Weights of a small transformer language model: 147M tokens.
Each number is 500 + 50 x the weight over its row's rms, rounded and kept within 0 to 999. Layers, rows and columns count from 0. Numbers have three digits each. The size before them is the row's rms in percent of the matrix's.

# layer 3 MLP up, 384x96, rms 0.0759, rows 134-206, columns 0-95
105:573488526541528490477542427518453518516472479545496410548461483580466541537472538462556495602538571460488473462460554506540491523463504622542480466427493513514521583458587421493430560523504474457430516444483539466442506435518462550442579570509546467526523513499452503560457402567370364518
127:506463449407460443529576530435475434463558495517577511580436410481459384517565543376503464509505505619471478512482530447490580461528561524438541499466501567488497497498555544429439530504571487486531476486486550516465549471576436511506549460490571449528387502496518433564475601561549499555
092:443409567456486482501499579478500525547569441457487475490437498466456475471517580474388355481494530515479505526507439538412472466593580490488516528647529565516558427548507474486530474509593444445465451522498576613537487498535386476523498418481536532471564550469513515453506523526472479515
095:409514453482465467642454536405413540480517549455494573503432513467505514464517509568418464507631497482436506499509480558532477523455547498509435552471598395478542495483504481549563537443494475460514510586424556449457480364542500448515592543501538478493464505455507515575438527515552550541
086:386556360454487499543504493460455529494439545527557386483445551533509477463505487495487521476515389477550553432521535444506521455495512498487534448511498553504555471618493367543480457445551470495439461448538508596535498509527546466449511605468412460454553495554526450534433519557495590451
107:497456398501579454515497551485504533418516468532487525552401456455492509519474486504476566595540599563582497519509520545438570559580516592513523517484429490503502542496558560450500452512531562507578462506454502504446496473504514513411597575388436418560560417454481462441496526467552567576
113:485453499551460363537585520495496486444525491485539555498507431487506517550454507463542513511557473421517420463595442554528519535522521503489404446440564466453598557474423484550583513442478461546496380521481567475583519455481529495528511519492558415529493537637600506578528555532528475505
083:483495444473474481477440534538469465459465539612554513501502489470512597480453546481491467432511431662505422461465483532516526593490420481580495495615548427525454543513460401429500486480505505528522440477458520496512519484566467490492588424553513498460432402512555432407421542506494532575
096:491540534470498487503575534578493495521416401536496533545534479521531556611526499466533573526517498434431475385455450506485495438533437583524510497511403574556439429532380490481441515507465473470465445518466413506599497581509486512505463580485508422506486509493445485627426487451583520530
106:537461466532536512438493416528452595446504510553483523552532505494521460542502435496501494492516561428450370445511483441524667466462530619499489503471455578462522539461530423424509511526452476469518555470562450542486463489544455560504515461619514430573458494486576547414543428513518436543
091:538444466482439543431559430440512422589520559454509390553521558503499518530463466435527458491544526492545551497480577439506462420530575432465505480476478529501471615420442502505521484521415466551483570543491402585394452540441525567462464546608501450467485515526516455476542467525497396490
101:461453390542466617518523532473455560430552458515409593514406515458491510475457533475510462406496573491493511491583519522478552496481585650541406430513569439523506488495513535432469415509455529496497519450601502581491523441466522491510475507454547463563545507552525479428504578446527531531
094:536561497519509500542509502498549564529550502513598522488458478563472449537561411440453465508505564436459498472546496589451498489372518459531459460615505493505570585486564519478651541475469482503536355456536545452419389505458561599489518438495536491462466483514559470494495509527495484537
106:411565430509545426531409558411483594529555504458480506517436493528512532494639571449470545625556470534554529493480548501512469493515584456634453479579526521557511463474481499464497520478475519442527545511450521409568519524453522525455466589536486449515565467528507530473464533537470611450
089:481468510407450465515449516381570476526443370596481562484525375503473559492500512493530524580588529469533513530531444444550464571454541513545486477451516594474501496530456455463485483494415543509446518536539499481491469572496488467418458566540471507442475549570469508486454505346562437450
094:510550574484488518553568598557545491529495461574536557484491425552456565585512402448459403430446531436572574495489472451535485500478503405462499451439557620510509405496400484481552508489516489610449482444498529587512523496503546523473538558543466511420516522459509524507488481560447541409
096:474505598504493443524463440528576527560428457474575600499426510446580532525459507519406428468614496498451431467474464601502501469449418517613477505490553567567499443585527494470535483392424471553442509536514493459440506500514555424475493507546575525528514515480430499546486487533525402484
079:571427469491484651442521521492593446583537476449540425518519571481523503556488479465445528458518514498557506455439500460418488544472514439433531455600469576454526524443512496598405561607471420544521458531517506526438430473496450535535507545585461506476421480488527431438577490508534485534
121:421546517466632500570521438433459486538490514470481532506542544578497462477522522417546502539542523458568482380488418437462527475551536536435492516450464476501578445537448481473452430409492441529576495468525565479469564527564442551483557547560540431510456547522610537549529517483590547591
103:425500480507428521487518501478503455500533538587442409429489450527447504497365462458425499464481561574518592448582497625618530529524445481463519571459467507464515460531466545507473533525521470489367434491512525485513502401450484441486549441524539428491570535561452458455509482446528499586
094:505552425534539463504421505438513442513481446500528419532529473609433441409498544538525443475613524518421587446460501502595489477548460522487613511430537501534538527519555567534484511507420421480443506616525549502477466483473564543522476591531607543542468508482521495579416484556529514501
107:468523623446581555549483479536486573413448491509532536469493470554568493570454437528531499448444423564575425542455581436513534492451594551471396497482345486503526430572528474492534497531476500574475509493585520569490456506449560533465456473572508520513521600509494535510503436472504538550
111:468515532450419591531532438545554544496449390499487446532411437423462610571509476432417536582567588469477488519481568518449464478566534519471460481482613536542528459454568479500477483453496499565471444497528507512472576488483436525524484454516534520555446414409453472446547514432503546595
104:434474434447427526491465544493492499468563461450512480423422520432433479505481541533447492482510447622515559565493495492469535476449591442499518495436471519513598629477513483453565556508527530535503382547513499608438438559524466517465407512491433425402566480466422433455507510525523474526
088:535613443561517465552503498503370551470511422501459508513603470499467569473474528463490522517453484428475426506495559501521428581392503465464490448504573517509554441480601456527463464537357526500498470526561625483447572514504530526389453525476439524499589502522480425487504500499459515507
121:588494528522505486557493499409543423447524430441542596508474481561481561532526509486382460498430523470444511488573556439431562513421590416435531497511522554448466609469548407525557430481495447524484430487558544615500506455504504514497467501428483578434482530520451513503526485479436545580
092:546479541478483448523434489512490487542562480480524473434567475572469533548516438527479542603414494559567503528566535494503541473474515448570557573570463591532480566551466537500496530473526440365552412455604556575448568573511499431479526519451440478442534529562416515477581514467494577554
086:508495521596534518579494615575479470521477553516515588469429434551462479572472529485481562456421462533490469386450496519512571489473547448483570503463505497427441498469508476459500484410536438538433546476461478532506535446586487527433447528530477629456535470509415615460458492579508491592
092:541373512583501505594467540519514458501521453551519409515460508533474457547483527558575516522548500585444530525555402570537526567512511519528458521461407541492570449517534495451459459496547365487462461559493502411460485500615489492557528542474425567608493432505480448479561565561482462495
085:595561518497470426519515466448457564487415491599517447524487309519437509432526500517453417483435519526456512507529541422542458454475504485565535499517510528555507549422508537536511548500516546552536460554561521501386458542495524434411545420503591569498477521520481490543385457476533514472
114:628449441514497434567519461489440469542511546476582548532479482584458482467481537492523490634589511436383528459512533452579468420459503515536568467481545516468588531512418498450511533417475426498557507561521524480457453391583500516466559499478538496537524438592532435490517547567514466505
099:434548403498609559507505429458455474459399498459455511574515466432519484543524475534521472560475525498550495428475421409517529474533418478440490552415511486428528506525406562593522478546468469523500541519487516481437513480590557460461505439516519492554380616449555599457539512481555532501
101:474568507563428355430489501481548459523448485527580490415468478585501419549484566518481563556565593570509516457484551470592478440504513497561499537486506513444534524516475476573459534502517468548548528628470551509471366485516482489609499531567510553443552459511535463522470549441464548549
095:505558493510543500476569546423564636499456476563491474553461429502589399463502405494495591531585546561492553552525433507454521471549483506448498525531467467456489510589394534492467448538452502459580518508495558379509475448573538474568471451474422590558480543511448442472514537516558517504
099:476623454616442561528464491448523490520518478594469532454396473440474473502523518535488522372498463391472427492443436526471458511585456457467527486527562438518453486511363501499464536471465546491521520525496579424498529509432528435534505515570505527443606536414562541517510455475534486457
102:455558541409505545639451451462584490448478454447529471441503445449475522525496479554581409516517560562446478441547615502454585432486473494535542465485492565625514508498533524498490450455498491515540553406491470531478424381465529549533574485461514466497541420546508409490506508562459534502
111:601534463545564445579496465453466523531476511509483541465498466473476410574539426450516501500538589416500470434472541349402584575518517444460528543507549568540476452492524552447453455510491494469480509468426525509459546483525488479480546588523463433599466550464457528517412587579446548544
113:509544421526460437492456358530490502483455537499535446508464419551579420491464540422527455463530520428470368506461507519518495392470500598494431460526476506523582413518608539524555484521502568440549487514557578483551540508497443499498547509501516518549499520616593485547513478506592469512
103:619547542463548486585617451462493578429489489515481430470570492500498541462468546474437518445512477564494496576550458512465403577464465410509395497533425561422455531501467464480487474544484508510542492502518463492466459586449471563446461491433438506522576401562481424480468494544568441422
081:422449491580447442503391423566441553508465530431626530594523479486551488490462420494472455603497459478551509498547523418483506435551512419611508553452475433536496537433534546541576511533463482509493410502550470581467557561407523479506506475491508475577458473503543437513495517557481468435
092:540468518554472526531559479409474387486473408474477496472462495471443480467506539560367549447576528574477453538526490460486480541457506469459457565538544570388535474528531490497464560606479435488552405504467599537465477478546498468480499518458572518648449519542534571544440479483427507527
112:466474526531550453505457494431521468436491525515420587510502470464500423488554537493512610549490468602471486422527581495443586443475519470391482497597426560485507539486507500494479519413441430601610583561503409525515423456484586493423512479525520526563558475544502458475515447432492502522
098:523577431527489556501495407404516402476511539599526414572426553477459514468437578488489464527398497465496484572454523534553497498499589424475434490449550484497403424533504498458552473480480546467517400480594571489515421426543509545497520507560526475479632485552475528571492470514507509496
108:513544527431513485571403560578390563475556463571412519581527457461491474539520416543450500489482524501459524573478484511418531537442427530435458547535513534537463414502477514594499581566507424553470418585514595472471474437515552415525482451588465513528482509544462463518499563508479488583
100:514532498547502514448490466475470563516488534370539448522516489534577522557503449447526486542481570458464478449433496460434458433566546496404483468440528571547519451541500438445502586495489430375577442535475533462561529522428534487519560529425517480494507459486422492531534398633397475451
099:527521456438510495511471521483469505540572467548434526515523490479482486387505569528449506400526525587477569517457457508640509509494427409469476578466553507451505430409483516485482443459489498470533542565532576617566502520518533395451521484509453592537544564592438522529430456571465465452
086:524516482491467463532534487471543517517416435521473522585524456495471457541427458459455414463535533443527471492477454468470449517433550479621577527470526568464509451382541460399511434415468541477409522558483492532549478546524395482521492482519554419495405566523517512613381532495499432498
102:528453564628448566523507451541390388585421523511493518495469483587552496548449487549485467502489533524514457557494476560390436460455557463516515535443469507572492439502483511516470548501407396460503540474538473471462513478589447616491482458504616518480488493445460502551558603515515514523
085:458493562421540531551537383462577537478486528562551470508476434480516399556515529467521568508577566455538476506477518565422547413602503505407550452520459562493569509530434549457430609471533454575579530500487515462442568534578460426474478436507455467475597508470537524558501507486516484533
104:519424469482451577462483487464583545482565542386478495531412547485462504579618477542489418529561573509400487505423447555455498492568563427446495535548546490470462503457571592484468546476485392606490470516469540542510459407469495510459502544494497496497603538402523540521520502487541516535
097:505493530415552478522465504497482472540392501520548485538526520539572495566593381562520446528523494533426545439447487459477477389454564433491499496516381509534478479426433563501493513507433457551430573518560531534492495546534561605382559485542412598459468548481500467505513514547478447486
095:547511438542534513545492474512479581458511457459524572485512475430526488644489487549483582562478446461535476524386381486382467483477461458489465574462494475482534497577449473531568426453460492452454402529560488387567595488457472477547542502530476471459529580459444562488429501519519454509
093:530477469485483474454546480553529596478427486489556455623549492528540555470466485456523544588559533509393481581526428490348504403451512524498551575441475520566504478518554512425494540579433495523543513433534586524532467494463536576559535455480505496515482530492533537454382516596487496443
111:507549554518519528473429436441547489495477530517439497455506519475414441403468555533419474418518481530485540482391438475503501476610435415570511476504579478482501406530456455504519514557479440410501419480468591481476509566492545392564594495537534551477600491508551422585510478487509480537
103:542410588476440383530471471571542535518510500583497520489440483497460495518530461459481458500488444534390515473481535563544597419514464526488505471509591556547506489385512569530442478575539522568541488518537528484526533515504560440432508544495484655427509405469405490502538507555509430544
089:438452518500409460518556554467534467496479443529567516458416554438502444579507438500439439513546510501490612511616489492400590489529458482467515448453415507520439526522500445510539559427466509522522409603522453619478550564535460574561472545443440478505469484473526432451505496459455550449
093:419478480494432548587460600466537492487422440520456516524539445488538488514481530458489444415582402432457602563472498551455565464535517484520482433498529564530578408550416506513505545519419413370513434496499537544529516540519552423509530494595509580529540526462472471506431449489455514516
088:542528354443442460549459430466514532372505463565519464522484469517460468403464530509450486554552536490495396521617563461539489483517579498514510505458578468509552528538535505440466434534551484523391476483484483484527535533600517474449564422497588552572549462488490405487535540478438463533
102:496456580419449536551424568442463536471587531603479387473484459544465550529494545446449512445552567540482576476521535603537397443448438517507396454572439533511499526478580515393483462426518458552386477545508423527495456510516490511509485449505511476491545428467451434490506511512487505524
089:503506431519498645506474486471495494459469426531540468446457455504460516400517542464490490459490465451530506532488463503454485507510498513490544563551593625558538530455463475562496496573523535459436421572515453523392526526479553509387519440476535499514522501609583453448461508496327540514
094:520506463456372504560516448449520496493583584625490630541526573564513470529453429465490518485579403509444433492467511453521557559463475543559507518493530449448561472445422542443500465458437401538508537442515518475513448500612516440490579546502567501536542445487496430497527472501548513558
125:454472548570435435510569461570449469409516446427481520536442501593446525482460549419508468559558548414495430487496380529504531484496492552513462452418605548561496519478536483482511462499558546460493392474470561521510548460575458414444561492437488526521506437577481496589572430502496514446
106:414426466570510587501519425540389510405445471493526477518484458509530529549411506493467515546534535436424475534447478550501567461463488527466479488538579472508539479548486533428529508548577486493357509535525544499548567410499396405463547451499610443523508555507548609474533527530493520474
098:557584519540459452445537512527468463489460485577555483398471511481421521531508584513499458390457585526577465424568613495512537534533477594483485507427540599444474581521550446430514460470494485430479441449480477543425471517526471561493473431501563518552396493524440479400519450510547498478
099:512409574464475418513512497469451579508538434552489520539471502588395506422535587520468576484462512583536542405428465582462506524476437476535353441572440495464435490506503513411407447462472513525491534525472492486433463491550524496505534555446514465433469437512390489569474491526542487508
113:418581444474557558538435452453459552508486526490486492487484542471554489533443454484563498440536519565544478524474441516517518428563492487564463636412426506532489504494365470373503506435462449517541516509545532457554534487505551451398476466516625447467549527476549568534537549417532549521
101:472562467528450549553428567448441512455556544563543552549510512467462501512573454516456500497520498490518482458456426433557522488519646526507546459504394478540448480470535564484449415516506576347524456542490538511476521501500623390396508491504457524485481579463534553475457436508534478436
098:439426406465491487536591533582524470484532488540512423595381464471461600506485517439409519423467483598519495465549473505467553530498514400404435527472488561501561465562540434546467460507520443508399560521467517502616445542508456495541515543450498536489430454562447493519481550526551502485
111:581476438601494500535482535571431563429438455514459612546478495518463558500470510455515567614439447509559457476544536602499518479541534456504366534510562564530504489465472491534482458455466461544433581489422557537499521424444509492491560478454512498571555470419522476466462449599497586505
077:471374465544519588534628519447513453512569527488495503607504513515479461495484534523509448568531604526494524510491563504544481416563553459542359599484599568477519491505573503504526451394484525487453454545481505518521521501472532494442472608419583539506527449504503488520493503506502554404
099:515405420414532578532487508553481434499536471494468522530457505500445565562516578525444473490484508582536612540422438608478515514463527504494499505436545527491490526441402495447487458519544547489562502540395525555492615456413516574484467442412444423469554467478534465436469556498473492593
092:545473435398540490552473482462478489547574544439456491517475547483559473510524539388439430578494474553475505564533515524530424438478530425522520483476532494558552403534565466510526512517448518598485543575483544477329590541544518531406510490520528572436566430502421497495563496556530523508
090:486521522506424517520509475505628554495445515502559519518524476538489523469467469433526536544504551495464533533438589527473603503516549501541518458420477496477507518541647524526452615428382481407528532556485538463462493498455490464576554506600560515445551523492555573565461541529561377520
# layer 3 MLP down (transposed), 384x96, rms 0.0758, rows 134-205, columns 0-95
101:378485448400429432528450519458453464581508443505534536435432487506491524453512471511495438447443456478575550520488437490441484476524551420553439511449490482447465423568457570559495477470441411456529463498482488464543421544414612485479424452423540509456519475482539509512501574472588604496
139:475531558524451523547516529383558543470586460450586481515448431493520534498470446475505524482407454597521546481569527586515562572465500423373576506495495412426580486498526500488555509520527483510507494471511479581488442478502390527572507489597484539447539468502477431442529503419391522504
088:570466565572493459437479580584486446493575453551483558450530521550596488570505486532502540510462468495444504434450498430438522543408469376520474532544576435445469492545572528537543496510490434560581448439433491493516493455438575550450438578520519548463526414504514432423408470508522520507
102:556550434461497486495497437586489543466510489490495473524536466465444429465398490392598503584491540457456497452517425418556458428564446482508481395548407531492454452522534489497464533578499423437512477512510505522515563536509562483474503499488411472559582563468492484423555459538434469355
088:608459538622477476468575423470485510472534513427407566552468499473484500429523485448529468580581608509425494605475457507461489577541433477495523558518507472546472476483524577486498525522509533515564529600437490386434447457522441500473483442535540492550430505506464563447554515458518403527
107:468510464487416522495517523536540550506394680575496505575501448608475490476537520411474516502522472579468549468460539474478469491520476552496528529546495464568462451443559566596558494537477477473491522456397463487466440416505552480472547462511453488612464536566599445446543505557469514558
104:512479519519485411582537437484488484450499481550521495555509547461566585587537542512446554424486392467446466477503438450517451416492460513467463595509497477506525447495519348457489487433482557428521442508524541526523476519496492490531483406422477471601614518544605532564401530459529521501
072:465547470488529509522563513531457496509455518468503596407425500576447512514534477444537536503431568459456528526530626482502477445487462515482497381463439538573553537450519417504473511490479652408507559565502509500486569578513562524523560485409522472493590588419460524465476529481432447538
084:576439522442523514489492516461540546550464502522478474496498411450535490558508470470549567559494465555576504431454553589501544537441534521613518513557587454436453431497518394522474430375466519529550543444566506553457383482433477550483547513555531468442453430486494491409497584515527542559
099:528493477454510486589534554448535576429547547638556568463412461423461434436531536480444434478487561494517463458542492550457583534545430460469568509548529430414399429589563463433522498534498441394494554474465392547488483465502523523479539506503489530570441497465472478441461506507488490504
082:444504477445399468511421529446552517423449513538481534448448566393466552380530429443396421526461452552587432522529489510579466546557459486461450517425536528537483412498440480498591513465390472439495469523515479517465517477456509531485551517478493524482567500489439537572510554404439539498
102:454478437528419514588541559487537486524498465608452459473554497532483523524539580472469563446404476534488580483447444458570495596562537493466500526485583450448524447462494536485498523490540451342581570530440469537557491425473482499466561504564493501410400499461495429455554437459498451530
094:512551458471410462527537454520495589545511491456419427468524509579423448452493534563461489523441448537530583490490569475621389428523490512441501465525505554504531493513509574538463622517511517537485557490485444552484506567618482564530610538490536485475549577435457495514468533493568601536
093:571418534585496475592520451477508532482424440513516550429541508398502471527526431545436480579490583554601505468545542515416511529474481488411502518525494477505489498549530515611513524454487568514552522503490482589432440486444453491540543536462534538430543538520466594604635467459547539523
085:552493546385414506468586463460482524431484505478542516482476465486414452521467455467522482547506519443380529569599523542529512493554528462465499458470459559519461561491436491508529570556488616473465545450503440535556486556531460465598587541398527527513513570482448588504425588402505487500
096:505577582610479536474479427509509504483490535552478439475461487530454465411453486506516526484526505438431542476522549509507460473402494468444394494514462534466461493470483554581479461559414500536500459578517486435524521450399505361459441521448383500509583447455412487580407495502468433509
115:495523482557536492603454487519618579503524530540496520543482532498511558386552556444507453540450522458488506486396521425462462577510503515530442520383469512403585587566480513466555563485532479491423416499572519403439499477457396483460486518561516466482445553516535526509426582505526499462
080:467499501498490441498457606478458444447490503439542509417526546506517522468576504490528541520515553545544482510444491611586517530509534472506446473491466412493403464574441458394547433422456533494580565500475502547558568523457592471544529493421490434428653442463431537455495529497452518549
115:518486496558373444429517555459561466536464584537503416462454425492453404499450537404549484475529468446488469439513440524435523464551556582461495459466515478446507584446496398557470483422471436505465501482541551472541615494545455448573570508516496505430506553443514520516495474626479541467
098:520517494490535571454487520608552550461493458376558514555502503451479543479599421559510485543584451483506448557438528389500472445430664560554438497485505467588496512493500482480520571504463490569558543480468494505491531615517510514477472477477524588535475483504526447485424439412492537436
092:445467539386478495486568499468532561465464481487458506472614463564505498421549473472519533451577517456473575537519455517429555457535450434509491551515449524527415548551589516516617389467617502490472439445506408434521447463485510496487504487463527497454485567469389511436554603516488472524
104:560494540535491464511502373550575541516515524553541578532509415433488499476450513444480491519516550470362523531581555624560462484533429519449500522432568482528547503521469487415476520443612446575525503438537501440500506458537501479559608593499578509452535458514513453594505544483500466484
115:559507539539447428487546478479532526434415434430515548592455529499513426401402433568466498540535490519472493490551479552535549487450457416570458416500437489535453477641457453489500579512496448463436569504451464541458486468576445400515468462400564506508494497537431486526516498444472468559
101:543467581524482474617447511505473504496520484595464474575441509547531547531533519568512485508494506473453425467483469516477403404474492457591493495516524446507474385494484469569472470477515443517487523529599472506452544429430522538460592459502474553462426355504514482433551532502526597630
092:501550447489511538522584496413613456601481532463542420515401457536535516581500568511457497530436415456469582565558495407475503535460438472481461503474512515461508620578529498503557553478546443466493441459502447430522516444445424545564463541534450549448495458565517548571575446461539488522
122:585519464547518495535473480569463427430455478629490566586514549496556482506596551514472520514535475434520504477451485429468454511495417493481600576510458583485540538556512431469503524469484413533473564512644449467464614592509518607458455521510477485494508469568404511508457479507488495526
086:458410391477467486437513499543543516451426472451485512549433502459492491443471540447612480506532496501458520525442510575566478536598540495467500411435501471543569511450468428518533509537513513659457491558405454540594486419496478618525549499570512451523515504454586494522461517579517487481
103:463515521445496434520530406513531482468499543436523516588629536557489547486437517508544482524497451512535477504515526492553432482548463435529449484466465600545622525478468476439558605464487543619505487597512401478446508545477451519508530522415510432471488614467462499570569457438463427517
092:530617465455579558396507467447470521426430553477512506451509498513487479481519478446429393488500507524461439445505562533476513492523535478412528412560575461476443582438511404508497512410594551546440472425501489469535551491584475462478441491532543511444542501523468573641480470528480541539
102:523534518423488561481476402527526459447472501523539550513467526496410507495520402502516480537420479504464434576528523552432516498540483446393543375603411510532491516472500460487441527568487492460391504409401528501558515413532491492509494565559505499498573513500433580603544519422440500503
108:474501486464542518506403557491582526476464527462518517445458453514504606507532428538467516552578509552517422580438424484416554454515623500456420511454524564527492495446480523472368447510506489469527612486525460473464542473524520392429393528568406534474469478518567496555499474500512440490
091:515512498541442452439579478449446549558510503648502552578567489505568457531578523451510498444477572500615468496527523486433533491529495516595453473494439434517449450514537458455553432501536488506532397435521491493546520494508538451544480576550595503439557489580472521630497439567494498570
102:496409508409559542521467429485511470532504594455471545538603492483513525486545498452469573452537395400519438593500513554469500489479437504483520464556551508497520560586568540369536527382455509463480458381578454548476607500488499497432453469471515508459449472495429480467459512467508530497
097:497521517553476513496509537589447521605495440540474555515475478512409598594504475519449514531464481458475525579496597463429465462463507488618519466460433511618494442412517510586502466513534440569525469605443465523540587476516561454498544537485561523435610410476526517557541467492516487509
096:502392490529508461449496502462566421468545462510494478567555475549530516565478472459503472420458477414428554414501525400628538457459542532428589497491507445563523459545449471426595511488484518517417514513575546506400497493489463458597494552480458471557483554552554500378514525550535462474
105:509476521642511533505468512494469437528467465466434472455537573502457559540513534440571500491442477427561476601522417553606551615560450553493414499612498450437474425477483450502478524507406484509428530470481493483486406520514442506439497452484453527493431442506450429457480425478501487422
114:523450448461552537480423559511534524440452484608454538535501430433456570449485496500475530517579545537476590558530494465481597599557596497501524462540520413520536548499519519440351544464479587500599503582561542503440515577493595471486486502509506497559524445432555506449492532478484539464
107:557474527546454534578572591505550501445571505578481483523434544494476576586572559513454472506462485471406534414495576350498452447452491456506570528471472459515423498491429425500576489484375466491475483617459493514501600485499518452424531491482465463528482516442481520558478461449495532529
086:492475497564419494434442557525479451547532418501539494469456539531426509447477513456541417432406510408480497507499534534541524416474547446503501407505535504592608535522394447493549524442428496501495502541450543496454537506568517502598482524540521548460390610520459537487609461428446492516
078:464574564419528513490453464538453491456474548447416511519559504561493544482511495438491525547433477477464463576568563487573446500588432567525555448515414535504490544422451467533515560477515579529538484365430429418455510459498545439610540426397536533481478542510474573573514516486506533522
094:513495494480484512487497533518495534529515555526531423494523437467545494537500435442446392431451536468478480453410394481580405489492616479562519480457500461419555469454517451489501428460547418445542510552531397494501404492476551597582538498535441590432413487520487417535554465537451487535
106:453366499485430581619470490499558536597526542475549435472507545526457521494447520556478442451497437478518433548464508514393488435473499534568487481499464492498531483488455582494455511545556620386490401477501583469426455504450453446518545512460407473436561474537510573485450559502510495502
108:514540561413576506467565487489545511420506492508452533514513571462486512553470469490506480528580481466486512429478520585429454464541453459640428481481442492507517457489512505566474400483509507528434556509409483521439511520476534303409495412424536457499505447488468460551508486472438434559
104:541451451578632514506569461446451430599479478430534559472571473512519455507438580596552512520482511530504530420414463450502455536426484527482438521557593546403504492458510519482471447465532552465582566542497449529561537546579465491449435538427492496506506429539462552514515506593471428512
091:430545532371468508542476513503480549445544473525493465450503526582421490483507473514461590535440456544471509532497468472487530531485547592438454342510462531543523463511520521562449444531403548518459535462362469476461452525599553404435471452476465580553498550517496561560526500437520476445
091:527489530532462477521534558562476481518523549570470420608514591549505500605478566528464385531503541519501480552541499538435413503428524548495473490536539647586492522481569485468513499403509548452387511493563438471528475609430553456492479506518553533467571442571522559483542492526525539471
085:505479466516480448491481501498470506468481500529535475465456398533401494450495526561452520536498594484397556522595528536608439489603409426519508538471452544514503516497447419533475489545545529493522374512583501471461480597508533507571587522501421530525514444441536580548414549472588556504
109:450546440468567499502476595450516470470557441562525523483556573548377466396601559446544451566431528491505468494499458410508565518563461490473536471552471543508408447436456508470548494419520463562483495545485426582579443452485540438514450477518470496440521483485537483413463421455519434564
105:469550426500513481467534550511593549602502492480566505528457484544442495442395500441546429525371486520548546463538487408538477522458472462457579501447454473562599568439580501527555517488437555410487547548469557508536508551485530534551524574480495582457421470507578544457540443429472442517
109:502488484515458465533488452411460551511424531455553436462420439547428495512423416447482390495382467541541536493496494491533405475477497509512476452439474525551518477499470446520544536480535558550466505347525515510470500456660500429589541513439430480512510553492481494528500560468408518566
094:539547524484409498453495515428474481482513426536491592507464536431527501512542478516459538504514449575488394513545499628475555537546495606458545455444560499476526515536647474519499485451487433529455476444504452504596443620477569442519497553588546484419562522429493462502503544576539542474
110:519480468473504530543401412486451518476551461487427487448462475518489533494532363498456448535475451434518368497528519576518604516555462548485413574528508528551389556584553437514442499470630536460477502486454511485446429442451541496485526434515500465481426479534452466455556549479462566481
104:485374443515564568490533569458535484427508491513491385429605383579559488502504472436528590509540485426591507444509571516554508562450511502481541570525513505470546518504553540511483474557459520515591500616482587548577437534525502506494539526477492471511519413480518504479523557400469521551
103:518417503512495451461498529461481522473409581429462498481509475475563557503436399486520541538559463537538499463492591472491458638472533486543346463513479460535542436512489518468441418483525500582460554421573543422555546480434577540502470425539550400519489502461500430445526476572471479520
109:497398450525490601455545540526464476521512583470489477494484500577463565499555500484506496490558478484548570479546469499493509595435511585453431449590477445549495470568499529500520484416456498431503516517465527552526435524511428535499406405478554411638610503533562560451460539435474568449
091:523412574496489547438461451556529468626472472405369454528525451435510530520461433448501627487521448456504425516417481551458450381492545507512426502511449495451474478453408474521433548500483474524507472484447512428490527547385521421471433506475490560488493574450441463488498459485490526493
110:536460450429499496475547542513524428473524499409463522533564635494392488457508506455444458594498512531407577491509487481475510563535444504486534507614484533547596539515578440535492491492453498507450522456461494557536502539382518501577465433503499420531378497511536505512502648478524484538
082:524525567553541570503585505570436545596462486500524465523491513510567527509544540525503501440466526487587516485402473513609478539478419513550450520578495504477548545458556547520616378481555512470574482583574530644485476489499504568427450534499526505449519480513501473539492558578540548411
097:497435440469428497450579521514536531514495576548575556504517536506577486505427461537496476489377423531485533515426455534510583553487493523508544506546639496443535570564407502455475536470577545488545431509586573545508509540502427611533560578489455491564474456547499433518508545520511589528
088:519532639419526497454508503484475454455428490561509473482486458523474540475436547498455519492478490500356436548529494515544451432573479477446467429471512483546522505500463505582528560453471597475513390521489451517500528529521562454542515471433560620569493453368489501495453582446427523582
116:537452443529484447485429476575552560551544456431541448538484500508550505416511544524586592481519454491561471498484515509468419414449565566641537508410498544542548538551524608551524460481523414552575440510474458434435453500508532494498501494440490535556478502528595495561565545471531547592
102:537565506525584528523482375512470479576503492519390559472515490521470468579522523535460538488519432473455389466537551498484480462417554553502569541455549544445527451447448470461437536440457489581456525500542520417486458630501434510496497534527434452572601533432457473514418443498532575553
102:577431482505465532539554501465487562458493530467491431532493521468617583477469474476509548470407443516536434468534444425463607473430521584461454502500460461414579512501621442522543475380524548472509483385514510576529491486564505477464524353450524476508501514464473457442497462529473462518
087:512528550443497529575534470488524467498486449509551511488492472604510518510449469475453517494457376516450508531452497533541451372461536491581531442567506537496545464514464567553450520490541508476576465540548481559530607443483550464447554418674524502544440500589623488510496550515518578476
103:521482452488516526551452589526493492561412603501569378482469524452516562545499406543440382543450490521497547552537573462504434489550462527530561545503481471473514585508525403469600437484452499590438526453448512512598467596481423524514482412523492528463475486499535470478496496536465588542
114:488523447481514519540508617453546428560521497436538492449526484523458445463415497423457563472493524514613473390519638502437582502524475451515471435536455582503457463481519467515444555491462504543541544432395491465495504551435540589553468516557516469460597461554523508468574408509492482436
097:401595508509550571484525490457434422508425535518476518492441597429493460439474499490542505522462498451643472506483542461503621543470587507412366565524535448438537466411472521522438545528502455502484494449544475477508441540457459547474463568438534577486496529515439544473465490544567454472
094:580409558480544506464486491423501477468523520482539556440610557515511510501436544572568467484515463491481536484443487632478521522562555525493552498449437514472446526518417505447440500477549544528446551514492460576419461494583490448443391526540418529546641531451493488481466523544391470448
124:527543497386462581450577521453482564473528491597431400565500498534476505557446594538518570469552546446456430442514477524441488505452591565528456478535524505556446581442512393538503514478491610528440574519516432471482545497496449436492531486453470453620534506469488562511459462431494472533
090:401513404527417498495564512475477429487504497508415457510492511429470548456537431557568509446512488441515583451527508476589457530562513475418488570434470494549579503405503494535501581540513517566397426519525588598504509508506510505539489551477537531615595497436476541595534456510437520504
097:434566506460567483439503476436491530425519485504513454465453515471443473471485355434485486628451499517451447511459544495433492488564480533469435419553484501550465560423551451522507587508532525509439488425523543604505529490584448472536515472396509549447499412436464472528514543425532575593
090:540442521493589488482530463351553606539551512534457499489569520502523581499587519542557435532418513454602491533411451456444486524483561468517467538558512454485560502516520498431505452412552413510475450584532522536510486398425537604488483517549513465443549506520524413476576459516503516533